Part of a small language model's weights.
Size: 14 layers, width 256, 8 heads of 32, MLP 1024 squared ReLU, vocabulary 8192, 21.5M parameters.
Architecture: RMSNorm before each block, no biases in attention or MLP, embeddings untied during training, paired heads, gated attention, value embeddings, skips across layers, capped logits.
Each number is 128 + 24 x the weight over its row's rms, rounded and kept within 0 to 255. Layers, rows and columns count from 0. Numbers have three digits each. The size before them is the row's rms in percent of the matrix's.

# layer 10 attention key, 256x256, rms 0.108, rows 151-168, columns 64-127
093:112136155110111143098119107100112126095133096100144150147103094164090122183156152144110148133124075147153143144127082101159169147126103132147114149102140154122130166137154098085125142151138131
087:092144122122164115120077116104134148091134143145150123122142106119137121162155129123109159097157145119117171122158144078124138170140162092132168173108079162133127134121119131085123113145090155
099:132135111160157150094100129114104149123111129138126090125090148106101126141115135136091097132090051120093090109128129165090101125136152121158142108104130097095120130144099147112096120157110132
078:130138120125117136119164128178119102208117101083088097108103125149132112141147149104156079150131122112134094117126078120157090127145121099132126114112128094152147129125134163130153149108141158
108:105129122163141162122146118123153182166149110130114147151144095123141098114086107120145114160151135126079104115117163137160123149180143159134093116133103158123131120128115154136138105137111095
086:108143124130101127129143131151092154142083137117136088137191137137134107116138142108108082157103120132117101123107120141167104128129103131151108090125085163143137104119107139140163124146161138
086:115128077139140092158124125062143127141173145152135164114121137107161134127102091130133193130156138104152160128113151088093137054133159128092126134131155117143138141118110102154125138097102133
087:119110136144153145098150126167119107173078112114109119153073095134108095132061089125181106121147111127161144108125160173150107141126101141153138146142105121141147129073103126145161126122139129
097:148153105125134152096098134098133142131161118108129098159103130064144111137133119109126124200154164129160146103150134114171139120178121110119154166173139140151124147145118158100124144135100121
091:129094153152117111107113168159096175153090076132168140142088117158075123124132117153126106141123133118166137132113138151140083158115119172153107141149141135103082134150111088153166142118147140
081:136149121107109153142159145145104123127106083145147150137116147119129107138151139132132167160092105133105135083081144129128185146114132111127141118150120148130139096133147100099115161108097105
085:136150159089160148111141148130117089133109058103140130113100145170144136119157155131154104159128122130161118103153136118066139114094136165103110126128107136138125146142119122103104138070100142
077:139132131161100099114116138133153143126051169121116157127127148172096132152122108142125132068152129103118134098081108114112093122149143170137136165147149132108112089136114115122117143111134142
095:110112133129131160115134154108119168110131106108090124093122119114137141112130179084094077131095130115128129129131131117127137083076163141133120137147125126114120154140155087129102127117089176
094:135101096106120118107101132135128159147135071111134126120133096099143125115148152132088106128107120113161121101074125103147090137121141164121148117145106137114136125150129134108124145117100152
109:132144145164117113140143114121121087122092169156134130173100116128120125138110136125168152131154139149099116119175162192131090139126099127154141138135147108149102123110115100132132096131203100
097:183124119116136165122089136110115183116135132089123117126104105082161167154118215112083097117095150096136139114145115101142085128135117126116142114126126139111114152107115114117147133125076170
102:074132091151132100145155119088107116118145137156135102130135123156096144096149047069113159157120128134135113105101148155151147128139147143190142114133147132131090110145143114159115122103147134
# layer 10 attention query, 256x256, rms 0.111, rows 152-169, columns 64-127
091:102167140168100146123101117122130133090102133148121132110135159092089128142111119159144152120124114151184109093123152170123131142170136111112134103108132128130175157149152112149123110146134172
084:132139152124123152130131137098159121097087127147122115116120140120099133143176137131090125093112105128140144095147108141117137154136142114113148130087109107117087158101116082120144114093112134
091:136138094128139124156140094136135139148130156129121137100116118169146137136148146115072103179135119135100135142137146105129155138149114148075094166153114111162128086139116156119114111105094114
104:133096133136134109164148108148129108159136124145131148128151178087141130128132078136151138124132122123106080131130075087074159117118156084123116105093146121116139149113126165156136146152144124
077:151112138108149134159199130139129139155120146142133124138124110101154112131140126123106121123096133103070103164164101094143149116128118138144146135125149092136100159067140142127122123126125097
073:115135159128092110107092082150131134137121106162074142126193129127139154081110192120144129108163141152198120139100151118108125127162109102093102138138121162119162150133096147151123129119105150
094:151113112133151147112132110133120085130144131142124170150129124158110144134142095142146174122135112120122112136135106161105104129129134121158099107099123148108109122128099081144098145131142098
081:131131101143131153143124115164147110078124115120097152161129138179116110132101135140116099105121115147122114139157106136087150123143162081115106126100123164128143116145072125116119115122141124
062:122087121105124111144094111088148127145157132141113087093154155135156166148116131118127155095162163123111179120119076094106136146153126100148134135129136124126141089097126130161162108189126151
065:122130112147113144155113161138162159167131107105133159145160152142100106144145122140123136136124134133104101138165071140168120191095181121173158144107132128153101085122131113184133143143160121
079:110150110147147143118106114134154197119116140114092149145089143110138168122121141135104114171089123113126105137099139104159134097163110121138130127156116117127151130133159123099120128138107130
078:099109118107148128110129147099184184134132086153098141106102106132107164117124103153119096159116103128138143123109184091118219117152107157141087133143133152139131132108183145117153138111082155
102:172136129148102133115082078164119111116126114103133146151143175098146124177123156161127131120132115114109125097189116106159134105137138124088181125150123125120110149105114110117131112165093066
121:142145113110122148089127120159118150157084083114091146150111114132145150139114137155091125159100115134161105133139151095141105105165105155096115120165085132113144165124151136110065115120103141
151:107128101148137095176140140119121167103124192138159122128118105146110122099106100076136162101133127130155128149102154155110144142114103138159093122091161093141133083168143146125179125122157152
109:132143171132147120139107145091117090045171144154133129132137148144144140151149118150166114152155174107105138093130074148120101116102150159116155143129119151102099129118082075118119138102136106
108:125154151137086145093105073150133087158106091149105102136121154101127090121131132134075126147106098146107107132146148117143112111180125092135117127146106135153125186128093146134127100157134104
134:107129100122116091165177125150148158128098166129141124109129104100118101125096151079094168079130085136150104127111149119124156132122101101145110131085161074148162105181144176129154122156138157
# layer 10 attention value, 256x256, rms 0.0892, rows 128-159, columns 64-127
079:146109122147123098136129125119146148142109116120143088137102112120110122146131116178159102085108133139102144082146117134145080118127102167087094072075103105104161143146110160112169149141136100
089:131142092128128125099116144162152143099090125132115113105136146119142126097111170132170139096136122111108099105140117166088153126097110116131066115140139108139121147127133158095162139156121130
084:131123190132125128137145132117091150095114117128092146168165136106115136115138120125113148123142154148163130167166138129079138130179150139131161149077113135133109142131120096143085110071126129
090:094134075155145128080142141148125132115141151102113134091091129143109169111102096135134104114111117132154128114105172125151106140084118142167088100157140134124104067135117117130088141123132110
104:147124095141124117135127167085165176139093140136120166116153109124101140152079108142079115167119169125118148101172151098129124081138111157113117129061101152126150136134124145123113130114153137
090:133124157128110117112131122133122082108149150132113132118138134157136136122138164131152113089164143123130106141121107116131153135058115158125112086136160066128081117127140113147149139244124124
119:112093059127146098128116168149129151151135131153147116136128128126120154123091110132095129151081097110117149123144121109143116121169154109125157123115129146119090141122125158091162145164140102
095:131139116126129158117122138088165164115083154151135082105145115120152152137135141144151088126145126122143145080134119140135132141091096176095126114152129133151113156132105103110124133155127137
090:111167106109131153106115141132091107089133111166118159136100116136119139110119093091120168126116115127122115183128138162125128134142178094162122151133133111135121120123132109188118111129104126
102:157154141154165119087129109149111144160127157147081125176092153157160120138117186118152127143155125122149097092107118115158139140140170115114142118140171109130111103079126125083157095167138119
092:126112166139134166127146147120176132128163113110106148130114136145117105125140109130102116143131139153125097147105124145094108124128152126151113114130130170133144106111114117162132116088119147
105:128102135129115149112133125154106114109150147122137146080088143155109117115134109114130158184182139140146095167105146136114104133154128076172170096104146116135128119128154129139126136159103127
099:127114118134121135086121127150126098134145137128111132130138109117144143110123142115142137097105137136081101130151116166112138121110143151153132138154139111108155164160125128161116129181122110
090:147150169144139113112125082146142100128113138111125144154136102146136122142130152161094141116144059130086090106121139149123138130123164125110088174142115172140152117118133186104183111092122157
100:145144137139186085129132144140112156128169114121124152142134134142107101146168135120077127120124158131092093073081107113136140102120171127141106108159148123112126106078121150129136135144116125
113:166155135112112135107136097120123075067142125104142189131107163170152109099118123138128149115151142119112105163168135168082142127092122123114077132084106100103159140110134148138139139145112145
094:130125095138125144127128145154143172174128149135083142101145155126147126152126140135092090160105154133118112059149112127175135138121132107111174138164134152135166110139149173108168123114141115
100:158139186082110127160130107128072088160109116158126084136173141125151144149162126139133117117117109113110167125162141130105149133142150099078163184137139120133119167141149147134150109108136138
098:118129172057120116131114145089130146141105125144158107100165088095106132124130092110098095120079108123120105119127128136097140151151081183157152187160108139128104137114154112153115118095136146
079:150155148131124141145115154099125151092071125117133116110099105139127107138145135157185087102120160132108101064099129148113114126106117159119064092106143126117124121135096123078126155137121141
096:150133151077108101164133121110132140117091106134110114147133125113139119144156123115130125108125121126109111134168126158094136147144129121115139155121125094130133182138140122143115127138145136
093:118133149159149113117122120133119133158157105104143069118103139110124120107114119131145084120133084129110135115122099161128135192114113116112141187157112146128115097125125137101125129130137114
091:103130123129139124125142145109136182163141144111116144126114131119136105169092087124086070158092111123134110147093114106132122128108121136146153143148127169126119071101133128094160101105143120
109:100124107165140131151114149160119169168158103097092138120110124134135131129119114105171110123146161132129122117076094093162106121137173106143138108178140176102146110155101101161127121124139104
090:107139160126121166161111125105157129102141125104115144143125136099139100167158143134123105094131166136136122118144130098101180097101138197120123113122140099117134171159132113155125112188137098
091:123120137198120132135122156130168105132099149112108093123121144132124131158174132133172129123129158143125139130088121108139096098112135101157167088091157082133110111142097097152131150156097131
085:153137123109115144145140126082143099104079117158097138129147116108139135125094148120125171085118121125126101165177139118080161096104164098135078136118119080144161117103148133111120113099145162
110:150120183115159101165116109144111142154126104131137098159117103131136117154173166134160098153163133126153172116128103122170122172215126153091156120137137093131113128133122113147091127164116113
093:140085143160123119119101155172101114141127131108122135134107118111107119106162158139178132130135109139140208106160142123171104125144127125101126125079136139125131128162147157185123139140113106
090:140144147107129126132125130109149134117127122145138076146157096080132122130184111134123123111119136132097174081160145136080122138134139165154140145138102119121124165138105120173124138077109121
095:146127120114139098093128134109145139137124128146134165120120125136142121125074114125098164143114153104123125156169116132076143086167149174123160169094131133115113142100120117123056118104142129
098:129112106118128120131148112120120134127129133102130134124111154121102105124126140136164130102134146128134088174140124099160090082098122090130104074124131096121143107131143138165141162186132102
# layer 10 attention output (transposed), 256x256, rms 0.0982, rows 128-159, columns 64-127
083:166134144100130103107117114152139148136120119123133207131133097118135116155147130117135102104141147030126128161118107131143095094166062121097109132124143165110154134145136145127140138116120128
087:141169116121153137133117121171130147128129138142127128119095151114136076117121123075135104096100151000117100143136138125125116136151107147138126120112164143139133111146121110137138107142138142
081:125126161150119134117130141119139105131137139127079084165106146098150124119148147165143141142150099255106134086130130150144121136106171141104130154124117080106135143126099129159139165119141165
093:109110112117141141131170125094137117128166123123140154088125163107100141143094103138136097085082147086122172115180126099090118130088137116141107095146104155135107115119143148138116131162176104
098:144155145112124104077111091138171097131132149110114186170160105173135170132084139172139155144128110013165121117140114127124134097134121123102145144102125142126146107129142173146127141171148134
092:137134113075084106153129135092126149144112139118115164128182128120110139120145140091123118093137141106151150170117128111107162071101094132149140134144165133142106132149131116150105086135141130
098:114146120092155112105108117147134135166156136110139141157119124121123145130117098104129131169145126000117163158124127144145097137149144121103133141143124138143139140145130146126141126159146116
100:155113101130126149168102142120123199092076126170170123137172128135141132151125148099088097100084110079162100132125133100110119106119118135161115142130170086191098134127147086148121105127131122
097:130151107103137125103124180075102097121149122116120147154107134145128169106123079115122160149141132149100142105130138132145112160046159146165099132164098108114131143092129110139106142124119141
104:129136103142144141184141151123104135133151122089129093109101129112119127132135130125115116139134124230109124124147136138102128102140120144114152112105153141149123141114095094155176082126153133
075:134124173153135124096126159096135103125147105127122125132105123120134127113117117138148139134132116255123128076117123145095122123095160113106109116127114122113128115125132144131133161126137151
082:113151130115114114124116093132111081137133124098174122140154112149136102129112114101140159141170139255147140136136122125097141146128166120091150117125092138121123128145134148158112118172130089
097:142099146086132127141139169113139151153114078128114166154135138125132157115139129088090121137124165061139124128154148172120127119097147153137114126164131125135136143153110097170092101123159135
087:162131119152152130135128128166126113088105132103135120095137108134152149141113155150121152113104123255134111093144130122117162099123125147111143099132133151090113104127147115105142151125111143
100:108108152111145128098115160117107126157128113109068178123145137134096132151150067130132127163158149113063138112086144147130165142148157155112122113125142162160138122115157135122147129089131142
120:160171129137107106151109050098136070103120139115106138104131101138145123127137150096177154102133166116141107155129143162118160092111068149128100143110109143066148121133132101122100098118100139
090:092144142143132138094146157140118123150129134083142115132140150138114172110101129172123110169134151194134117051184091169107109133110120119090157129149121160136114118139141166098144136154135098
099:139159149144121157134126128121097124137096154110107057120118126125125145129146168116141124135094105061125117096125135144143153112095131148141131147129147093120103160150106100093113119108096130
104:101083146122132102092142172152115165144075112184149075143130111120155125147133135114076095109127139060131123123133089110122149132128169109109140124180191098135142123118180114145139143118157119
080:199156140131131129137112122132155145075112124132121194117129131142164088153131096126144108107092123062139116155113114100130131126178141138118075138125116094114142110111158134151146093125109119
096:131168146147170131129123125185123122137113143164121109173109127132194081121156140099127140100115090117104086122100118146196118137129109135096131138115144117102153120107102122156149100149093155
089:138131100165148156120133123163113177121094123131159095088105138104131121120138158119113079102130106038123112136099118118164141140159111098121104154174134134148123138116177083103126090097104115
091:099090135141126116097161157128142153161146112087140103100095123144132173113118125185124120159152124214130135085153101127104134118091135112096132092164146154119122105096164134126159164147166108
110:109098134129124111122173182101135157164158096120112184133155147166112155091117076130136117144163121129117146134091137137157091138143116109135111117121130180133143120135070145107103140116112125
089:129143142128105156110167146142193156154148126155089182126108154177143092115145103122111142087099134073114112121094108144171136122122102163130130125129142146130130147132115117130169122119136098
095:159095130100125098164115122125128148147146141126151158156149110129123092113123118102121147142140108183141140169095166113146097106129133148121115119129117107173085111136108121195122108133122111
088:184153130135128128122123131096137096111104142135105135126096128121166120130100135133146169149109138131148081103149170138100122094085169132178141107117125080111112132123138116131129138152131219
104:124132155134117140113115155125112162118126101134127110144153102105121110129157130129086103133124111160132152158075132113157120127173088113120135152119148122140137155122072099151118121072084135
098:129139155127082119125109136127134123138149136103114170147161102094088097111150150100140121120127135062150185131123142124193098128150063132088115158138096147146147128155118146134144143119106114
088:140081188132139111128118177084151153126104110172124095131129110100089083156139118085113092129109125100125132113124135139127115159092163149154080163154135091142130139125118099175128126093156171
086:118161155127142125100115095097161109153160137103098142178100123135158151120121131151135171142109136000138126129116111146141136107137132128132151124091116115128134121109106106127121130129147180
102:139123087067132115124150108155092127166118131134141193111128169144145119128136133092138102140187165093119118162126123109126118102133110109095143090124147133091149125138183162113108129128135100